Weights of a small transformer language model.
Size: width 96, MLP 384 tanh GELU, vocabulary 8192, 2.28M parameters.
Architecture: learned and rotary positions, tied embeddings.
Training: 126M tokens, 3837 steps.
Each number is 128 + 32 x the weight over the matrix's rms, rounded and kept within 0 to 255. Layers, rows and columns count from 0. Numbers have three digits each.

# down: layer 9 MLP down (transposed), 384x96, rms 0.199, rows 236-295, columns 0-47
# up: layer 9 MLP up, 384x96, rms 0.216, rows 237-296, columns 0-47
down236:123089084165110072113131141136106107096163165090131122165118152156179099185154105115112140126131171158136122109175169112130133150131110132134130
up237:125135105152151053113108119118155130163059116145138126123163108104097176182120072110170202092165140140057044064094168117105118100127193149160151
down237:087112075155137113122158106131209098156173156165142123092182141181109088135139087130133105135131117108164150103179128119103168179111138158083124
up238:112137098113119141097119092088107131146126102121141083130120126130113169101129099128133104158149122110143130116095073112141154130130145127109124
down238:123069148147099126140128142128141109134103147138119132112112148127148138154129115125149143127087172115137110114182178135098107126141152141144183
up239:147108140160068071123142169082086129147152097160142103145150155112137175220092084111198174127111101098132131105145106132131156130107153112091155
down239:092095136150162166164097144144111125088075139142149187136083075151124166134124133153095135145176101119134103165098155145128092107125049135103090
up240:093136117129111145121127087141123177139164140135126104129135120153113111160151107161107158154124130148081133163114094133125113182111139074176149
down240:156101161115127106128141135123103122139100141128119108139122139112148106132131106116184108129096179140128118094171167129110085128106112172080128
up241:143115115130109146122116168156115098116104135141116122106088133122128118142126158084079138127132137133166081100084086137158106143123161110110127
down241:088096138126122104109109129133119129133113101113115147142112131145161143134080147126152163129107176132149114144130151138089121169125088111157108
up242:182172110095113059122087101146115147111060137158132102151094207094109109155124127054138128167138132129105160133164107130108120151132136228109159
down242:166148127108143060126162103178102147112092105128162170125092137101148088064149145134109059126128069153148143086172150138176124087103143110142138
up243:187113092131225111110152111077101136196056174140138109072119094098079118148097142175168099150075095105149111150137183172124095173210120134159172
down243:146159084093227107150122161103120162175147170066054128152101107135135072116088191148143111182077137110154136088115100108086079117058164081136174
up244:149108118157106056234108068124111128182157131082117153071109106086152163145151067110151152139122052194142111015139115064109184204119053090220125
down244:139132230149030068123086123082133156115085156100159113157095121098128141135167167166149144100113088089101122031101132142122172093201104126101180
up245:189092077168121141126112049133115194131114138164137132123145139130112206163123153116081138152146077134141114053125212151120138086124152116161160
down245:190166118133188110109089125060069185114069142091099124134111104075123147114145124117124081129065097136174121119129151123141142101075117099109110
up246:120152143166114110166145122132120183072085167155071144119174116149159090135126167068128189159160149171135185144174105103116159125137143088095124
down246:153069169127173121154140094137147054171119093133089159148119142109152206074106072075111115131097168131104094113103091145093093142112124108187144
up247:142153067083026180085132128157096074131115125165114157125065132131107093169131120124097125128170155164119159075157118169197095158133128127137118
down247:104081134139131115144119094096164117128065114142134131076120138159143127172147100072077082129171129128135164118110128162143112100100112151078133
up248:127180113111123094124064105139088119123159173103093125145128131126119121151121108150114210136197100152103138169132113154156138072102130165105164
down248:104122135115155091170128159088123137135171142097119173050096170173122130073070108177091119207130142108081213151140102184097108094149135117110127
up249:165133145065137134152061141131114059124174111109131094173103120153101125152149145113088129218097158169140121096207041200122115179130040146154092
down249:113118144103206143104121097180190131147082146111116113135090110116140101099121164119132145132110106116094137124182122148117170146200061117109147
up250:121084209120144152090200139132172133141098210116149118140196143082086165090143121115103122075138153128065091160163109125148048132145110156109089
down250:109100076136075092148061116108094171080131114123101157156081152165078113151142123123056109177154114156122134126124206161172119156083105137132174
up251:133091126125145131101071172156146116078128116147155140115086055156166133087141117184154127141188153079069135162105101144179121091147116171167160
down251:184142107136105077123058113107157097145082062093092135159140198086154112211169120100169065109141135137106108133123119162089142129081144158109106
up252:142073124106082155147119124147116084151038161132151135093096102145039123118069112113193118101148188182132125171184180185168127093130109098087151
down252:101155130113052110152124133124085086118134155112145047114148070142205066133166087193135100119104096136131093111149129087162151132148138114171078
up253:131172132142136134177143176146097122102097131123144198099216111169090188138136133167126132058114079102094142115136113111100094164143158169127154
down253:087163081086110141161125146180115107076111190125080087120176093146151115113095113156142131148122096133221119137164125054135140128147133159085093
up254:151132200145116066135154110134186097133091047084123159079151144094056161157095106125116055132186154171113107129124117110110166130082109204215119
down254:100200135138105055127060174198102136109173116128063152143126168111101147180168200129157114093108113139141114178125154160147116117126141132140145
up255:140143135106115111103145077152152161168098128170104166127097140113138080163067121102116152127132107145095162170142128146190093161120143078196132
down255:138176184118092118089141120095115095172141102113153137180095099087126113147064128151110128113092167126098109163099172132173098138128121137189135
up256:175126116090201079150162104131119130122085107177089180147083130179110120122205170075118118183086159104155164036126067143120147167145152115207208
down256:164181223084067181165179120249112141106118097167139128135092176115088105146146091117149170106165150119093160088115097129151123110137133125178140
up257:146107156173145105181081125062124140148171173178126100111127139158124108133126159131134119091116117140139110137150089170185083087152154159109148
down257:129131068111176128146133071070148114093079148165082102147154170099065082113096111108137065088134195121059126148129140124136181175191124146103149
up258:107112126233113146122158114104148134096083120117138115138199137129080208158120154153132193142130121135138158187173119122098086125124089133115100
down258:143114077122069113156211094228143171148100093126106118117135087109129136159117115100122170128182215098156145169085119122163124122140103177120083
up259:108178131156126157161155136147101119148104145165135148131106163155110078157148101116094104118112115087144136119111099135132115154145157121163144
down259:171119152147126096113109148112119146157143127092139117120144128146164161144115132144076149114137161114111098147164134133131164078119115124117139
up260:151150101141119123116152107099136128113143090166133097099138121108122139127160133153090103165130120164085113129093075124093186131128129113117153
down260:140072120131147140148108113104111136156145128123137120113140119099135144119146111125104126149083140128152142123153150142132129098095126156097127
up261:109112142127135127178103131142114090095080140132130137125095072131134147173130121097104053112105149074117106140093135098077145140097075115139092
down261:133121120087107112139110081151094111149112072138112130154122111124119081160115140163108094161142146127141157138141100139139174115180155158164137
up262:131180147111097178152110095135110117104205126094122115149134128106111071093100111113137149123128196159151060122131129146092148148141106128146129
down262:106139168086093124104122144090152118107094162105069122117107135153106133131098095164143120156077135129116162098105139097128166123141171140102130
up263:125124170126144113140096086129095091237154162079147193098099145162146138084143154115183108135152117082164143138085172218140118202201155159156126
down263:100114102100150130146193086112094112133168092185135143220144137131144148152105113129047142182071160128089130084132150120095155156136119089141130
up264:158112102102116166129159145125133185110140129103134151117105158147106111132090131090104108145148118104148078106105125118140108163153120084156127
down264:134099153176144110143116128109131119144110129134140153150143140144162137110120112130173134119115181175153154080176145139151113124097153191125127
up265:118174147142233157147155138127189110102137133094139120173147114129150064059137112151085244164141142134170099080092162094126111126070130138183153
down265:110144134120120171113099146078139132100167141117073127149066148121209128161124124154159108152123161138171121059139054067139105127069133118145081
up266:113140135176110175115156145121203174110129172156123115127128153082097111148092150080139136137171100114135105103142137157147098141171074087167136
down266:158118136127136082139142102134093085147140113117116130121144135133120124144117095136150130126099174131142112111161155146128089143109147168121083
up267:150159098124171145158115102131163101098090183156086156090129117140101154212146152134129137137114140145094125125162115174112173115120111110171169
down267:144177121118114086118108130107136151146135111129143113081120160115153136132100130121079083132112158127148132127144139100110132081152154142170068
up268:141045101160069118086094113080094101098123123133109100133103119200151112131154165113145091077139137162117115131075150138122188099130119096084176
down268:086171145147118150171121149146141135108128169118125116173080156113104138129162144123078080095148149133128082113088096120173147104159167158136089
up269:096144148170127150149117139075106071086071109109153113114178096142130115110143105112098158143133142087102127104135131175160094118123121154112146
down269:121120104138119119155121108138164116151116085153125158147060128138106162135079138143136114127134188134154118157146128174121077141140131180115128
up270:125156190168085124096091145082092121084130181147138114120147207199122140135071134132143181107179086171129084207133147174088085102145218159091173
down270:126170085119121101128135092136106132147144055160127167189093124074116138075205108156099124161063126069137118090100163093167174127120074066139141
up271:185229139083119130171104086103128104137066146062143139148142098123093143085129119085079160166102128145153148103167039182118155097160158159072119
down271:120102082145072087168160131087120074098175069143098124084196179165183165089194120090128085079106081128104068085129088135168160186167139093091080
up272:115139130099146125159155065081096101110151130172129099164110127087126127152137143129154175136138111150079161118117123111071179096080144158119136
down272:098140122143149106123123140137113096132127095120136128132129109096150107150174111154115064110103168147145090130149149066119105099122148162118115
up273:141151141116102096109159113113085185171135108153146107104090134126117118145135112149114108134154162156153154111122104153102106129179146142097149
down273:121105135086178115162123143087113134106139130124120116124150099137134140132117123114101156148129157133107121134135169168133116153104111188115106
up274:138072124079123183123134052049097080174172135146160131110099089168129151177139199109104133098182092072128147116126096126110081160081140065164137
down274:121053104136200131112090078130088023207131115076178115070113111123178066111092114168149227170160064104142186105133153115067108200137152084130111
up275:156101088197101080150116109096116164119126126127178037099117197116094159109086116117117095118144093202077073177130141142096086080054109126156184
down275:114152048104186082178074076099116114128158126114125122068139044158169039126173119107090108183085065145132152185120136052179134089153124121138153
up276:194146110107145185156096122093165096104146140160152143162135175077095200096106112185125086120171168118124086125090101171088085138118154094144116
down276:008157110089107119020123120071091206075132134191140189047128165211075177156082176129165135129126127102129157128238185168150148066113085172111136
up277:115159169099135159118131094079158131157173122146134120154122115109157162136144169139133153163164130154117147114103149152138170132141137116139124
down277:103152139128124130134133134115111124099139151112178118150122102137135137151107104075119085128111165093132130130122187158130096115113134171107138
up278:192103075171041134110100142132172134222128124187110103135125170134123120172149133083081098144111096176128162066170080149208143123129177169137160
down278:114120047111121082135102048130157177114109084103093116071105135116155156182129107040121129153177103146116141175144062156110104083134127105123098
up279:116125120117041201141124099095144114146058089130122081107160138093125128202143031149126169113136093153093140166155113171174080063181089197094156
down279:095113096153132116093086102136113167107124153133116145057224185100100134113156146104064115135089158124199102128106097137099182086074139107203076
up280:111173130142126136139129144094128155130170118120130118142093141137162120086161136136174131161126049125135136142138099104128143075185130141138101
down280:099108148122145081093123102171125130104160087104098135208149151099107136146163155148168067092116141110150127092131090166127115158106139142081141
up281:160175097134117122127109105143089133129165144065112166121065066101113111127093107093111112170172127182115132145095133125191145126153144113144135
down281:118120183145107122140151150077101122141142113133126071177140120121123118093092121144110178154126138108122109071188149110081122136091121171101136
up282:135115081093128170190114138129107158145102112156137135158146102184095142136094184144082196140088122099132120126123179103099108097076187086173147
down282:090164171097105185074117068131140182097056127128094162087153123197116176141127051127112162129137067145137094162141136165151116130174072182098083
up283:181101108137125099183119133113228097172102111169127223111161122068133100166090191054147140129120117114105108113049119134107154035171153122071174
down283:144112106120114095090082125142167133123041166111137165150118177065134083183080155104070155150192172148084143163113153143133078079091151105121122
up284:133181116138138152181139100136153100174105126217128186115168141108104103142154058138175112113127147145107090104119152117125107106104154143127116
down284:139083078101115097103068180150130179123128126108121093078140132161154134133112186143110107092106125108159101150112112077122120121129126094118125
up285:177112148110092126168174173126106202186098082112162141083133145094099136132160094160061179153146070122165165095180148110142147081118079143168152
down285:102110149183139132201221105183098159103124092164074093122094089093114108157111064086093106114134161056092196119091071097109114174151101137126047
up286:128209157137060107111204118154114158125196180134111105096105161143139143171167088130145162120131143096145082108128107159130148133095167059127105
down286:099083113122113173167178130156161128081117051159108206095082120116181138082107160149069112132162116118066160161130158045144152094108132109095147
up287:117140153155109116088137155120121143103112084093133164079132062180129132190149153158131139142114148137143171086088148113105114061125078146168089
down287:101144086123143100135156109175106133113133116178111098151126189114135111090076120148094127199080139125139092136111111161114175166156153061115124
up288:124068156168148084153108097140106107139125168166149107189086167160207137146120119132150177106093135141103139105142162136122116114087088145128161
down288:062114114116178156156142142139145144181153118148168153122169138105148129185090168121126125098147115122148161213113102087115149102177142126101142
up289:141167115144134183098148074105148158125176160126148100121131102088126135121131119115135116158132110152170139078104107141129103092160099087107131
down289:109084168133098088159116147118114138134090113132116151162115131116135134141098150100168132123110211135112110115154199126100141145110130155143106
up290:142187131123143133224116111147115125156177115107134160095117066138116073090142123119061075087082158115143147119111157185128183132131179090096147
down290:157121133157152164097164112174110109152101088162201143092105083168125056105063127168161118132123106163176121136118140076171126172173128042164110
up291:108121196129118100147197138093126163110148141138141134112167140118121085106108141151098148164129152144114133091129108161105148091116138115136089
down291:189124086147132162105147089105111132150146124082132124097098102145123166124116131109102134118187112115137147141132146151167086142147116097140139
up292:148143069131133121121141145108108088077109111126197127143148071102127152090104154113120110164157123124124111128102145145155156103145124119142138
down292:143121151144135077132126136108102110164096133117115110116101146112110181155070092106142136137088168143125106111129151136117095080115147152129143
up293:168116160104127164112124116159099149153161139097113138126150131124105114104126172147083112142189099147086143103110099082127150106113130118104156
down293:103121168137128092139116133128109119131125139152120114098083137119149139139087111075162134120080179117144120100158205151127116133114148139132070
up294:177096102129091160166150110165114107168136142170147124169108120158157111112096068130116122136099115127131096193115121140163125115180132117113130
down294:107163129094141117157124101137168131129145112153122117161126152113098101145117154095117099117118145126137138151118115077117172129119136107121130
up295:106255133171121185121126142145121076158075100154184126130065135113069121196112159113153114159108113130123164121137164174133125112167118081154138
down295:168136141181114109158117080141113137149163117104131189048122087214076135087151224136114120131167113127152114067211149188095161130149160101133183
up296:074171146122122199140126125104145105110078173135152140121093161143126143161107116128178116101143109130150125120138106146152150167156109095119129